From a checkpoint of a small transformer trained on Wikipedia: some layers without attention, 3043 steps.
Each number is 500 + 25 x the weight over its row's rms, rounded and kept within 0 to 999. Layers, rows and columns count from 0. Numbers have three digits each. The size before them is the row's rms in percent of the matrix's.

# layer 5 MLP up, 2560x640, rms 0.0684, rows 1566-1652, columns 400-479
101:531499486509515510536510509444513488463509480493499492501491504506499520483513498542513475486522494488490455479496497534514499501504486498482529520520499464502503502448471498536478535501495485538476528482535512432517511508485540492502510473
110:503503528521497461501502529485486500479486489524488550460439508497497488477528500484509475495492508522533534533515499480521509486514521480488457470541508503520512534497508495520531496523485481500523536516497518540539498465528500507505484511
115:471476477527446482482495497494490478529481484456454519475402488508488473455481499524490513464485502512492475503509507516511533454514481512524488484463510550537485511536494503508501506559529477521486518489492487483466511505522518517468527458
093:452474533507518464524547515518518474520512517484508497476514505494457482473490489495479538465482462483479515474507473496475536475507498498464498477491463441513497528496474540486533511500470486499487524513496513498497444499491510444465544517
099:452519514525505510507493508533487530495480500524527493525523518531516501532492492526533512486492532509488510508528508514507513555483509569558481449484505514532490474505513537470527488501533487445538504502484453534471497503553516499464479471
091:494486501496501463506443534492484521516518535467503549503497479526531513532504487488514489522497487549562559502499478469531527463496519504488487507467504502511496507465523513527533487480495490519500454484488488473513483481519516489537548490
101:490482462509535523486500470524470499545474503494468513513450515536555479504519478481519530524497485490455498473491527515478489535449516504544518497508492516518492501476499482507522462481516549501544483508495559481502461561525468507460496516
099:533488429504546485481490492488508496451500517454486511519520477517492494478513524544551563481499449473539488491500481501452522526475520482484508485517525504492506457537518515501510488487481513487523518454539496497522499558538549509495494473
106:467464471524457512464521499528453515502522509514525546498483506493526502511509494497527500484491465522524517514464493500515495513471496542478529396519502519497493473503485493500537496514493526523497502484488506557506463462496535502512516489
099:473496512515478533520475445496481476501501500470465517493545540449506477488510463538553480476518482517512497524504536513476493498520470459537512476491483490469484461508519486491568501508510511545487519487502510467507480494446575534487479478
097:478529495481536449526487500478485503498501476507496480523483516479481508465517508480482491499487486497486502520502491513522473510481524502525450526487489488497513530503520504551494520510504503511480478464526507521507540476497486544528493450
088:496525464490466472511450523460523528448522496484517481534489491461495507566472493499493521513545533492462514500480497492477507505532476513490559466511467509513509493471445441505490505497519472475525505515511521516510569548449492483482480523
092:496520499495468547453497489486438499499443535524533478516483496480522487480496534470477479540517526509502498491487495517520475503482496481483514401476509463495477481491509462449516492523507437502533478503532540572489484543487469528489449502
097:497514498480500501517529522462513512530463525540464525461495507471473557528483520529466507533524529498510512498498484512480537473491511504473496490492517533505545489529527548554470504485521524527463496513537464485526507512435487489470475505
104:524535515491487448509544489496464495533524548510499500488521519518507540512491485439533532509478440492497514551494481498542494487525480516488474515539473486489509519440476516456487495490482477544531517532491484491524448452479499486475492468
096:519467501498510509447489488506491474492508526510488502493497514521546480506514465459526498479500520491462541485509504477483531529530510468525486517461522501520501517467461509440517480469495491510540557488542480554478469515484485468486486516
094:503510458480501505471522437508545502513497517475439490509514477531517531525477499506503493516509475515503479528518514506468517464535480534505512526524496531549537495472487485498566559515489436489479549488523526524520464511464489497487454502
106:480545490536537490487499501533511535489515529460483515498468516494473544435500504501533507439523495483522511514491501476459502505480472489472519440510467533538487473484517458486494517503525513509436517482521537498508445502533524489546513471
108:475497495493554512532537521466543510505549491496516534532523554493521521493471486516478497560538541505441509473535508507497498462521566479505465548498504492537515513436491481503505450515499535515444488509488493503458432502499493495484517528
104:531490518524498513528517460507457575511482498501488449464524516495466519488522496483494503517464525468517548512528461510547444431515514485452516454514494525479471540492537482495470487470502522544486529515550514479448507490510537506500486535
103:525508509515489482509558476525506503520489490582516506503553511504562475526533499508484439507531469523497529478491482484459523521466509493475515490474526499487499493511498480498501474445502503506500508533495486497475507497502537536530482514
098:493504486498532521508527541510478513478476529469494534531506490534483483465527473503523505516541541514539479489496447529480493495502508559457523533512502509536485503475505453533474534500470515499555481522476452499488484462464502553530498483
077:480491449464496519495498505456536522465509456438479517467484505464500512479519518523474556488507489499511502537514481508472527505480519546542493464488476505508529494500456480487523503474510512433513511460511502498496517540488504472453515536
084:456541521490503520519529522491514494475479529520511503494489501504508459492532467550513490511503475512504510467483492497532466456483482501495523507468518553495528487475524477529567514477487497458501492540511485506487504504496521519539522468
095:494537520494527503532512469472452458527558504506532509510482494496489523496534476560483498472524502501471486555521463515526522517530488503477505480484518485486456515544501482498488486487511511499482526452472502489469494499448482504460546517
099:513519514531492520518482501480536489522527506469509504510507528558497482537512492460526515458516506494494435490493474480518543505483505442494527466508476545501533511480549523511488512491532520477525489491503537516505484505493499526496519509
104:523488492524461508486531512514555484511518526513523483508526506511505500477497462517492499442500457526458494491515492484443474512491498490444494524482540489481526516466503530519479479490506564541480494492495556514532466556490505548492479506
094:511501502492501478505492507484509490520470479488440556517514544509486487488474525541463507470528540518537536496520476481513497506497525499469523537467494529547520516506461498507523528535499542531453541523541509531527516464506507486511515524
102:469562466501478481519489495480473478524496487485469501472483513510468557530469497497492488537509522526485473484520515475528515505499514483502525505528475476422475441521510455493542487482494522547509485538490498531521465528489459506496515521
097:496472485519507512497506518512472546484505483543499461529465501511470512451528505528485490487530530500498492561473515518475484463479488513534490493509437509532471475466480502499493537525509501475488552504524507451517514532457493504512451457
088:471536467534496514493484507505496497471520494506497499531515517454467522478500471506469500512476484473514532460551544543519525486510471499465520484509530496477505488502473520445481490472490565509471517485501474530526520479527505499439483465
109:534482454521488508459518486514503494539512549501468511532500551511517538552499480511490509531465506456472528497465572454488506462483449477478506492499499485530440508513486506526496471469514529448489473507475489484510510493487555539482485515
104:513481476484487511488455520493451482482533503511501506493488516540532520506504536511535535499528518483473515510529481480482473522487518530528517459477489474527489494450513469519566546489521532489506492515486504482484523567546449469494528508
100:515502533487464465521543508501476501486494560516505495524486511521503464452507489488490487492521527527482555516487496488534484458546474502538526518521481523487497496499491508521508520495535499492516532508527486529499435463482457554439550469
100:510502521488462553548528520432520513479522505505442484485497530505500510474536504485488499507557541460498514514491503464544495506524543503518484487476516520455551522517526451508498521515516498504545479499513496467483470511515493464518488472
110:512468464467478513503521536451438534535519483473506502466502529515497498499521496446498501546498539522484497507502526491503529484468517487522508507470520478462496519490535499494536488492508491497483510456506479507460485493535522507542484483
111:536483512465501503478500514518475519511537488515504520477495504480477512484492489482472464505453478486523527503471473470491493514534497495482477485507502503531472528507518494520503472532510480483515510485519509500563474480510501503443502482
095:465484530469509526505478474491504502554554495517485518562502482520542508508507563461489432435498575501497487476490453479514495475504499549476519527459543555499484518508480507492515537513510467536487537485574494482477538471477534439535538514
107:464508443531515533539490507526465498527522450496547528495525485512492478508481484510523507510512508573479508507550477519539465493553513496501506511484498495526467484530477491477472451513510471519491441492485458542493497501502524462509451521
092:522518530483481488543487522519497522544458524511502514514462487527534491461480523513473510540463523499466526522533522474485481510558484483521475472514550484511502482515495465519541486482478495529519520467461489517522477456488513491489475461
107:518508473444521536476480559501492505521481466548520515455495515535512472471482486460495479468523532495541538525513480480528477495489484445468473493532508520499498516481493505496440493498551519506478523502515511520467515467532499504476491530
095:471467495493499485511479531449504536498471498535497494525463503547528522515466517476485467481452550472535527480510509531513480520520463456517483525492528497489520521481503506530485521500451475523525481523487552538483443463521519542499465443
100:519498525485477494480492548532472472491528502534485513481500559442481516500515501472482492470487507509525483553495536482504475497497474512488525482480510484516546496480527505547514550481511463469437553494490506487475472440549515475516532543
089:484544511526524546522525460487540493509517509499437441550428453515519476480495513514508532503504512516508511559462499498479437504511494530528488535520475544514534497521471505497519526472505537523525488507533500500481464499480501520503486497
100:510489566552505473488461468493500549538516476480501483584496480480520504511483526486490501535534507503479517482548501474444494465506495510492503534503471456505476491521488517483490513504470512533506451494515508519494505504504499472511497490
102:464460543474519512527501512506474478474452484505515515508534460493490535489503503488486473474507502475506500514468465535539488475512502514479442526485460495514542456498543534485518506457528489487514491489499560479485503477487495551508477515
105:457524513521540509492499492499505527490538486506482490437456501502516503471450549484490487474459472501535501488519492554475533483491481497550491503521553515483529527481466491509499495481493504483499461475507468549515469548455437468506499518
110:507473455487459531498514498514530488491514556477453493497503553534518506464496537498517494500514512554438445497508485489536481512471484486494497496488512480493487499481513524526493522491523536512505533541448496448487459501495491499493470482
097:509493503526494553453472531497529509474488539509489471452531519479466510470514516476497518429503465471542522472460500474480497508496445553439458508502549530504508510551466501492506486500479509513497493502464516488483515538470470466502473498
094:441522486465536536470531553489497552464471512475542491499523500468520498481513530500470509520515537528526500502511491542476494484495500513510525484466504525489519490510499571504497502454486491509495446477535490519528474502461538492480492496
108:514515518489524498533525465520500511479459542494491511454498494520491457490488557472524506487509586543442533528485494443535522500485504520498487544519526488531520512466497516491461487491500523536514519512511495479484476496481492532529538526
100:474501477452489501511497487510493537510528501499503514511501461518498524488530556507464500544549532495481475449506487509478480512444508471505525508527457554562522490496511478530509536460443525497501494503527467469481487469490538482498483519
108:479465509520451506464495478451503512520501512541501473540501537514490510485494542509557508523492508461526497466504503502475498495473517519521525516530463503489495520501481473497470477529468509447557484517499552494524491466523542487518489493
137:514504507454542504501525485473525486523480508542508519532478502516477537492488521515533486498505507490513485510499475478482497514485514469492478498502481510511555522490467494489530511476489452533503515504484498496508478493512519512557468521
091:520492530505476502515495460534442510524529464473489484506463515523497507479506486516491484462458517542479496501512498491492497557546513476488500486502475533500428537511503468475523553439497497501507498517496489503497502494527515482479476501
105:473514511500525491499469467495489497481517553492486516503528507452498489510516512483507486501524547488480493501501512528477554487469518459487549477500503498522520511528515528499531517476503512482521488489484505470509459501490496482520518459
097:485529506496513503500524500476477525525497497493496491468542523520513539451502491511500458496502485449536497523520504539495537486485512505505500474532499530455499474528495532506528481517520503492499475509492495489438499511500526508505481514
104:514530501481534499505497529476448505493510494499491460502485546515489490501483529508514515544517505506478484450543481510540506499492501494508538523483472493492463495531506457557531472507465519535550488493507506511465509539525474462502506500
099:507462511509543527505492492482516459518514484522534523521516485516506502547475492493447485535473498480481522498533499461511472500507496493472553477524511494529486478521501473531465546492493522485481508505469482466477507486475511508476499514
095:517487496499466490560499461532508525508514500511523481503439524525475482496487525537455469491542489483500486486481497516480506482528487489481504495493495487537499487470506456503478488491509463521507518526525489503506467475506453465511485476
097:502507504502496524498499509488541491481458482499463536478460506512435452465504492493520489499554510505505492497499521489486536452465508517514504541505502459502496572485462460536470500496526506484511521464527516493506509454485518511503495519
098:543503508497473501461498479464464543489507504413515494469493544505512471481472518527520523505523509492544459492511569483518509549480493536495511496462532548505463515484477526502501523523502490544547465497491514470487522535520528518479522515
101:507492519472489516579505486515467522509483506467515514461544536500485582509476526526533470481491487504510537497479485496549492511527541524416527520485529486511476484489504536484538472494493487528494474520527504495519516494486520490447482505
108:480470521461521474510497507508504500450479483500466499500545502506523487501496491534511535515513549489480552477465525544483457507512469463521496505532530515504513431514515490483519497465499513519481506508524482504526487530483507514487498491
103:508515522527499509494468521492493497481513504469495512524470503483524518514489489491486490518505471485497550485516533498513510520479536512530483498491498531504507450504447484544544511519533499502499539477470437504490457519459489525469505466
105:490497490491496497494480493554512486493474549475468467513529529535484519512527523460527581517512480495525522485515567494544488502513467514446466550485454513493497436472504506524521518513489505517493502508508486466478515496544509524490534500
098:504515557453497519489516570506537534485494477490466506498499494519493507521458513523532455523539487490462483507490470498497544528489502502457494508491468482509535510519506490516547521488466466467538468500508491516527495509457549498515491555
095:495479478511538506482519530515511499539549493478525498466478469495458494461477503541526477503436487477478512476520528502484552501471496523497497457505486523529522501513526485487453507512468462477517521509528489467537484492503511512472471471
116:514509499513455497487537506497526447495489517542447487433494493530467513481476482480512502514517541536450487511456491463473464486483472518527562510512522487510478497493507502466454508484534487488505506481508510507474554506489542491520524465
081:537497450542476511466511565502495454481491490489447488474475483475501535515494502487487524530464469530567464502489442488553534513530534509521508481560518494507462538479517539486493478518498480515494515503537506519475511497508502488536473536
110:483556424494463465481485537467527488513562517489479498520474503509521516527461483476482511492458469514489461457465518548519511487486507502459466551506485550502489513496509473506500492502494472495501463515475525493499456475491495522533503521
096:486467456544477493528459527504494498454478524539523489508518558480471513505520442523515487512529517489501507462494490484534500465504505503484494525473492460489475511510542431499500500475513524537503474502516498509503521469511514517522468443
092:520504495545501518490506542534494525511495533505510478530478520527524510481510501478521532519485487488512494492486478478516442515489454507511491486490472504521482482508530469518483470520524515504533505503462487509497502460503524506481481499
099:470507499503509513477501537499474472514537494446460486494490501504525513468490484460450469480510520474492463498472531458477474488497490519481516526472532479523528533443496549469459513481467501505484499460508435489529503515500498460469505529
099:517473501454536480500464492538495500520483492486524559489488518549449474459451513542548550549454482492457494470489492502507452498539509500504533456480486495526502475521500482501466519484480472470498494512523504588502474490507537470492517455
099:493503493510521546489484473486502460497542503478514512519498505482527505531540471484488500527515482516483522509497505492500481484521489535514471486490508464527494474517484514476505505510509481502502481535469486477508498506505506505505532487
091:545504479478506496500481460521504527496516498460463467490464478530524532474490522478501490508486510513507483501521446511461516575531449446478474513513493463499515437453474486497493496467490488491489505532535504529502493483503478508529509477
105:451491461452490507502540452506510469486503443519528504518509547506492480515508458545496444460534483525494496454504498509494518460514516513501506518532480486478524465536523522493496521505491516475509518514486509526476501481462492492517534521
109:479510509515453510506455484525504529495523523495507443497528484498502506534507503526511512477463488470485528486500477517497553467486515501522550495509500476526517556523476494535487474537473487489548497524474513492494491490488484517539513532
104:535500480512505517479538505461535515504512529487454526493480468533503529495493450475513486496499451468503537466502529498478490522507480491497452485500544506497503525516465512451474477524502519509456479508515494498520516533480458503486505485
105:502535571467544480516499506467509476514484544502521478470482510508508455488480478502518473531478529493467508487453507500444502526487487491466489470517506542525475482487479484545498497499511501477461473513503496513454475441470507477542497528
105:513507511452479495502481477500504495527456529521488481498518475515487477511510542526491485516503501470482504481499496497528505503517480522481510482518520519520514467469501473505517527473515464538539515528526551506481503470503522486467506511
103:467474499557502481500498513473525498449579494466461465498513570466531493521527485517520478507472487480481530488547446522488493491534497508506497529470469541466478514541472506517513507482502524463487514523512494438521501497474441482482504506
093:506490520504529514434534501516474529538496483497487485497529479534476526527479514476503511471477529518522482529526499521475478507499515473505460474480505542520472514475492531484499509485466473519482453447524493492481505505492509487504502526
098:490474462502491509483512525527521578497499524448503479502465496469481484487516489507469539543461509475504487488524475476539528484478499507526544479492525513516501486530454481505522484469479465473529475487489518528517497489497456506492505478
109:486530510515523518471436508488505523512530501540530544524494478483508500513492494551552441488488544476508496502498477489515497514530517502519469467533534559547486507531503532486501470530465457479459520472517469494534503486491533523505489499
096:468521476484480493541504489502511528530529516490512499529514477497502473465484516521472483529480512509526447491488518514505487514479514502512513515521530493551509528543475510502510509515461501514517502509552501486504478535504470530492501516
# layer 5 MLP down (transposed), 2560x640, rms 0.0338, rows 1566-1651, columns 400-479
105:490547518478461546543515496463518490533498496501476461498511507471521509483542459494464527486569512487452505407535503539527486507496542488501502519469479512485509504500515492531499494488445557471477493483520510498498495493489506506508504480
106:510521487519515522521516493565487515485462448501496481505475520511509496534489505526494499489514520505504524506499485493454517493482491472459517481523497431501500491534484455480487481474482475526470520514468525549512506494532515509486487508
104:475440455515489513518516482494465502497451503465453463497467509511541480470483507502470470506539533476487453420493511492503479489449495550471509505449493570497543506519487556502504506522538538468492522509515492517521497520495523496494469489
093:514501453499477480497529514533489492473496546529498502473494520489526521496513473495512418481476488507504479461518506502504501521526494477465520473480472539482551528490478476532543480537502505503524538485522476505515537504493535490525473438
097:528502524496529486524496485530491535470487556522521501473469510480474483507523491498481464497484522493539471499482508538506507549524506527499472502520488518504479473454483469485500525495469473469520508497521517524536493496496500501482489468
093:486490498486461547494489493509478443543513447519505513503496510528507501518524473497484526501500500493474519475506472518503473530558457493453496528486520478493538519483482518534470499516480504514526501503450477492501454509496479489484492504
103:479485503499500503539527478516486554510531506520477455501472492463504504490474495487533470457487496526538511532506494491487482488477504500535504484528475468513476537479500548473505529481494462499501510503504502462508514525511508502492525522
098:509525464488480527489519488503465476486497527479507472506492550522521529512472451498490453557503492516452478510501500500506468532470560463489567504531477471533537475523467505473484474552462438482470505469492533498491560515476514517506499496
102:521482518507516508511473472500467534492544434515523542524495508520477494507504471476537516473485471561544525503499510481512475522449468521482489466482524465468455518517509487512560496537515541475519496516481495500492493495502502503493543464
101:495520500497498544524520496469497496484474489502499521474546498505538487501544489536517474475517493501477496501517516499483515493507493468491528526498504510509479480502489507468475527502522492474524517506535531530449493520484514515504501518
095:507496489450513479503498470465537499507536513468541482514472567470495520467477507462503485528476489511521491476485524496551476536523545486492499509520498519484495505507502479481527568502466507466481484467439473535513508486488565549479503465
090:506463514492474487511458483480524466522508538434482481511478529534478521479483517486484523471518498467482477482455468522528523507501472468450458471440517515450494504481512515479448459493517489558509473477483479530499515526484472533490532468
098:517482510510503518543520467489486482492507458520501475519495472485470485514502538506506468537452514483532489507501523484485499491517497466455479518531521464501460476529516493482529440514485542488503500506502508525502509527516524514510471535
097:545525456459497521483517499479483527470519496501538547512524508456487537491545526504528503499550499558506528492492467513498504503512504453485545526515506528537497505496544506523484479480516537555474506551489517565472525458501470498501486453
100:469495492564512475495493511524507507512483507553485458461490467488517506508461482482537515503525459496484541494484502465513537476469562451490474504488508510469502529438461507505506478514549482477502476485504466497495512499526491485522566505
097:489485532516510509445485549478511546528515517519504529520468460512474494512507486540492503499452563561484482508480472483525534484485471505476518530477491488467520516495478524436511514458495477493539548455503500514485479506564519453449501512
093:457506500501473536494468428525501532447507507498502472505516519480535501535486547505511520474500507489507495516493509522538533488530472522524490509516469515516493511485491504478503459486541492501439515545497554500497507494475453514500514520
105:496518565470527519525482576497497502545524497521507535482536520487516510458487490523485479523492493509533477544500479507504538538491472499501491481513462482479489506509577510465482502522486470516498516499502495495512528488559532512510493487
107:487490481520516484515495503539537519499504467508561511534470505439567457473507491509499480488534484548561452468534537506515503473511490495535491521543479503512497525484493512477520460495492493486524473478483479470541464507478489466508517505
103:494482561532486484473494468493496486507505498449482522552507505479497519512502483539435529505483486519492522549485490492519484502513506489465496470478501537495532485446470523548542482505497533550494524484486491482465475517514494511500510507
096:503515494516458461519445455514491485482483453515512486474524505472492498524498524456492490487520515530491468507496500468525543500455491515495525463496523492525490506437493498480539483527581534481495496514498477498521460539466443491492454502
099:462501488510493500466517447537508504508453479469489512486439524496471484544511501512480542488474465510508525506480526469502530499517524512490542517509462516490524490506509491510510500421483481509514526539507511535513489533489493511509504456
082:521468473479485510534487507454511488514483562518511472477511483530491520513493508468553440515485468550480512518553504488570469467492467492546513510496494478560512516488551500512497530508498487526477492528528524551482505472528509511530453490
090:525490521490495459550474451463535505496492483465511519548456473483484436507490547517484540502523508494479550510520464487525503495470476473492492496508527489492473531491497455498451432483479509488485493500507507563478527514519485500504499506
096:519499521466497501540510475526491518508487520517534507497510502492536449531526521468510507491489470494489484498509526477486495492493491475516491516501455445464519540503481526523512521516494493485485522528493510487536518510515493474508467507
101:482481504489455512519462461472550470494504504499479483521478503495534504492507465486541513470517469476494509495519523478469486504515514489499517500470497489527465530468546471479528475514521510478528473514460534496532471493484502526496461523
105:500518503514488478496560506480488537546489510455491513502459462459509484470453447460530505499521529467470509515509508476536504494501478468482496479483469510528488488522520488505478504529510515525501495481502489512501482484483498486479480488
099:482463466517513518517570492525494460471499481505472514496534456478488499520482525479494532472510545484500506513499523496512494521469537489492479484487522481450491504505485573514537512456534514506496532478472467521458476455516516516508509516
098:513496491501478518534480483489481522505501540485515444503500526470537519519488519515486469495492472494500502499466453460521509501511497543498506518521488479495493532495527524482530529531501412491508498525552489468516513543495468461531465496
100:514478548493480527542536524561506468494464524524527565531500528481526477502514519521521496501463469483558481490496517551474523534484444491489463469556451496506506510462505517524512441500465498481525516508506450499507509470463502501513505504
088:538484468487463447497495517519491445509471495481499502510492495515477537510510499513488495497499516511532495556554488468523492487490482525483513536451506510514522504497504503462491535495496423483507497531510509499474473458518520536505517514
103:485493489512538476503474457489511541497522482479478461519468542524499473552523552494471511492493478479460519481526537512515488533523471498479508504521537531472477535496489471547503510501504474468547504527477473513531505499517502528478505445
102:506491506491482502536513455506462520481519499543484484437487493476496550530520496487493577500489469504526517502536489461520538496474546495506502510487492499500477484489456489487503469508535507507503449492532497522520461506517515516534510510
101:502442476511510509489431492509528502538505465530518511495484508487538509499505501523506516522508485462526507486507470484495506514485484482509480471519519507515489464516487503487505488526497551490506497536518544539534510495476510469466484504
100:471507499503487536538477477526508494483533522472450504512517531508518477498524495517497480489456498489493509513518493519500518509548496529503489465493493481499543464518488509516515497536476490501471501461503528521524502522447482498453498512
105:513498497544499494490502559542516482506503464503506532502504503489507508484485533518495458511534525519511498521533492508487488485457526511483452494482472478502488526491559499532502525522516510508557539499493488479500510470532517495503481556
108:483486548490469500497487527524457506524510520482477509490596519496527503473492494516505466523488544507501545496500495486479478499551520517497481467504514483506487481537519486508525480532502530526486493491518448480468514479490493515468495463
098:532568531497502535517491522496495498467506468486526494518485528541533484469516505491500508509490509513451518473516500494552501501511493565465484509535502482490485510520513509463468522516489492478527509487493519530566487562466474454503496507
104:503484519506509512510492560488503518504503513517489519513435455468524502497479485519494477487463501507530447512529511528495459518469518539474502465508524470465531489491492561475536535509512532501441500484556523491486508510496471449538510528
092:505495478497538512499479482457508467498451496523485471491481456485458553474513488475479491490516512432520455515460451531483480477504448460485492534480463515476535517449482477524439510515538485530495505505503462523482529508515505508468531514
103:474490501476474539481526483472474488469457536540523515505511503511495542517486466510524506499517550433492484491462450518483500501510483489498527486499506494479529499523490516518516496513512492546488527485532487528468539508512498493508458507
095:516519468520546463528473528480494497519497480516518514485472486463414466499490510498486494511501504516521562481524514522476548492485510506535473450475508522464479469539491482475494477516477512527507446481480510518540491507507505512517493522
103:491521466488512496481495518527532473471475503493470511483492523507502480502478541496484511468518494516509483474496480504512536519465485516493518525486474506491459503450448534511491504509511502497500491480525499513513509460496449494539492484
093:462480514517497492467471482482514512462504499479478508534508519487477548476483510505488555526485492546557577480503505520539529499512488509494485516511491523509496481447534463517496509490489499505525486502470517511519496488503540480505488517
097:527467525504524495472528442507506505467511481503525526542503470482473508512488455499444515510479479524501518499459492520457543486535513492471457534488509517517521492484516484497476496505517464536519489503517512508532422529526527502519525515
099:551521493488526502494507525476502494515525517533505505552519497485551488511517519511478514536514451489506516500519500498500459468504502453481497486550468506534486477457545487532513490538491505502495505472485476532522492496485526521480522530
103:461515504455483522494432502520527488478527517486531521542513515480510488531499514497490503491513483502511528485483503556508468500505515537485512505496559504482446487568478495514503487497519471523474501528543490456490505468504495456525481479
107:489485509528486494517486475554476501510474488496491484517528439499501523494450540497432529508479489513516508483532485511517458520469492498524562492536468530520449503489492516528506528455476477524512504489510485525492506493462535523527515478
099:476485469483482493525502479509461434530519511496465499492492510500519504475481434499474531499446482458516502532549531486517440486453465496485522508503504485503485458470465477551540509520556483547502532502476467464480485511508483492535502562
096:511495516468489498491497525515489474510482521509513548554495534521503514487503498491517495452501538514495545458483503442501480489450538479478496489501486487498477534499491437485529498490483476476525490523506485521497497456506549480490537461
105:504424551482501492549509503522541521526506518510549520454496515500500479491484522510476485503479525462463531506487486507548478472474495456508531509512491459524473491489530539492549515490510542481545560485505464530453552526502505517542494579
103:508492459470530474539498493498483525510489459544475480527494481504546502498498493511506477517512516507477474455512504547535478476493520437496497512527499536500495505470511505497482555487478484470490451472543512550494526495503465491517514416
104:497511504461495526473518528510479527510503545518549490504532525526512514508461489486455514539531494526495455482491475488476493472478527491496473476533490468502469478506491486493506502517489486467509498482499502519508494515471511540509480520
121:550482460535529512472518504496504509484541498541501503529529511520482532515492516538490496519480546557476507483515476508498513500468483489510521484490446522511519485500508519498457487529456517497509515508444476533511487518538498508486529509
098:468537491488491539479513503450498518499474533495507556528543477522466503480532552538517517540506490489525555506509461519491507490492473499510498542509527503501525505516519493480528494529476514495519519467489494513515548499481466503528548522
107:437508468484508535495557466559499513473490517503485528477491503500553516511545520466517470461480491539430484457465459492523514509508523545523512516485562502526437444490488500481524495526521538471474496477507477458507491537512487510539484486
096:536501489485535499474481497520474474513477512501469509493546496489524461488490486529498492520509493443525542533465485550509534488499503534500504453535504495476470432498536483503539470506590463498529491505462485490507490464481497517548523422
103:471498501481480464522422520503492511531476473485491478475517494503506491495473571485469498504495444514494488475498447462474454494491524516506506541488552416502565533495493465469502462432464512458496512463505512496468482515515539495499498479
100:486486504481513510541529491501478519476478546498493515503510514519471456580523486537432497473499502511516507491489531458504458517506518463499486505538465496499523513543448517473483471520516512515495494499471478479448469479449497507510534495
101:505537550493509471465510529483476524466484511483451517522569525500544488514449520487497531489474506485514488515511462515481531525494463467506508461491506498493513514518528509505525511503493502487495499498525525492535466514487473508518488505
097:531504456489474475492464512489506500500525524517515516476509528524499539509522506503455483479482464491528465508477541534481531497503509487502474484502522510513508469535527491442489513533540481518524517479540473500496530479510494507494503473
097:451526514504491476532468483508515503514466485525474523465493483514517494511457489474480447499475484508553510497502500521437495521512496496528484452521515499574521468524522504511460515540560515457496482537496519495542503491503493499495473540
100:483522449486505501542517461440441492498515505508497495492508467541504503522478486501483483516512516519479485514481463470437502537483520524515542528466503503506494535504505514489501510450513505493461517525506497515494485524439529536463489506
108:510536529498491487492483525525497526531513485494526503522549472526515503487534501501482493472450514500503496469513553505481490475512466513555486495521487503482484544515475518511492514485524526526497490457497518506484495480500481486486525528
102:515568502489522485528512489497539496470503518489457509492509467459503490495497523477489507507478432475503485521482535519524489452499495527496445485492485533515483485439483497495527508452514508479508479475451491466479482534508511505449510513
106:529540499486456501485532513520494503521513536495526446523500512483547503470511507500491538532497507455493485482485533487458532488472520522446493508486511530453474471488500526479484506526487530508505480494501518483495506497439513485525476536
099:512503482512458489466481508499474501470476473533474490546493519497475481514536485474495498477491499466486505466478518507487540503528539522471499479490504491473509457492439480448489492508513523500490494469497539516491504449522465515496510487
096:491516463508502500513494499511517519472559482485496498503502521468468558512497494494477506458510492474481504533511513577512479496460489495474505499533481491474511533540501508507522521516476498488533509482508483477466495534483461490493518459
112:479512471493505523500560481490530489507505513485501480471494491521481493480468532481515497470472513494497537519506533512488456464503481529502507522498518499531486492485541484501493462500541480489503486503449495497494543530461506487500492503
101:458464524465488495537472485490506535524521504493512490503537504534503489497512516497478470492533523457435510522547501471486483477474516489479500507481515524490545495534476495493525474449437527478495494464514475529503507467494467498497505472
103:539509485491507481515527512493529506518505462456468496516524480494476491520486501522510496521499501495498496481473468483512487510491501526518517573467498492481527492526521532499501458479473459484519478501526511443514516501508457515561458488
104:485511474498483473543494478506478526532512476478503512522509466500497489536472514506503523486491485514496462487466472485495525483446495533509523521482535497523514455498510507484502524482488537474511473546498514527476496478482493439472463526
097:537563498469507496487452511500494504501529497510522549502534519469504491476503508472502526475513500507512473485480504525510484463488481512478486508520488526473511477489433535509482569494528531475489538495469515516518536522493522496499541464
103:493522565457500474471519496502519500524483458507486517494505489489504521516486511512567464475491530474464510541493502516502538523543479489471499508559484466475510424492502462471519511529515512494493551491523493529518484511495526502485482449
101:519493495474526446535466488510495494494497484472516475504526540530524466464504539494494494475538556515501488540528484470517476519497468537538506485481481525499531507500503502519500459505493496490493510510502511477519528507504536521506521462
105:533488485516487513501499446506512531491497492515503522474506486506464509513513515509501518422499535500552497486492481480479502508464483483525504517472495495530475555495493510539487477501479524526518502457523475492549496489524526499526460498
093:540458501498524541491484536493481514487464509489466512509485530507494532491520498508458508531522504527499444525469527487458517505536500514481506493485525480479544512467483451490523501523493582522497537528514442491511518494459555504517500441
102:544476586545471519453473508407481485476477532518505477509499421489496520490487535485512518537467472510484553551526478491520469505505480505511493504475499494527504503473489469557532476489475489496471518485456529538526507511494498479464441503
101:521460503510466508497483528481510460489508532482502511524511429523467515526536466542516573521471452539475519492504468478518487503475503479508502508573481507509516507495480511497554511476509448502493537564545554498498524477477480553510477509
103:524494485461542461472504485488517454508532498484479529485508479564523509504531507503471480559513515489512465537494516523464496502451517471441539457465471490482502511461459533471500520518533476563461486534496461520473513500520554498507479522
105:502476498506550491555521481463489526476537483538541507498487467496485484480489486480490529500496482551495489502481498512478468528556511519464467530529470521524512525500523536512493492469524513501474524561479493529481522523529505489509520520
090:491481513468486528513510450506530487507482488524513549463502488490501480506532544474479517488466520494533533545525477502555509521456514509521502481509513545514552511491528503549505533501514510522476461496516527491498551457438476506470542466
104:509510490499511462521535495500575520507510471490488514534546485480540523504487512511466543502493446462478478512474485490479481525516489479450524469449460525499498515533536490492462538483461506469496490512466452493494484529503483565453537480
097:500542508451517478519497487485499509514512521518508558531509456505517500460553483478540510536523539501466495480456472505498487459488518472495515530522537510543506529533495481500515492461497510510494521482512450501490537505500493487471496493
103:519440520543503501529451488472524485486499493534533509516522508459513480505506480489475455494502497510490486502506473486509475469483494508508505452514462519511541498508506478449520502513455437516535492507489481546500486506500505497484446529
103:488486482505508498500491540473496518462506487509514531514522467519505520484468510472528545521496498477505519484506535497520495487482509463491508466469497529519510515517446518524484478535498489513476498519481506518532487493501469494516561473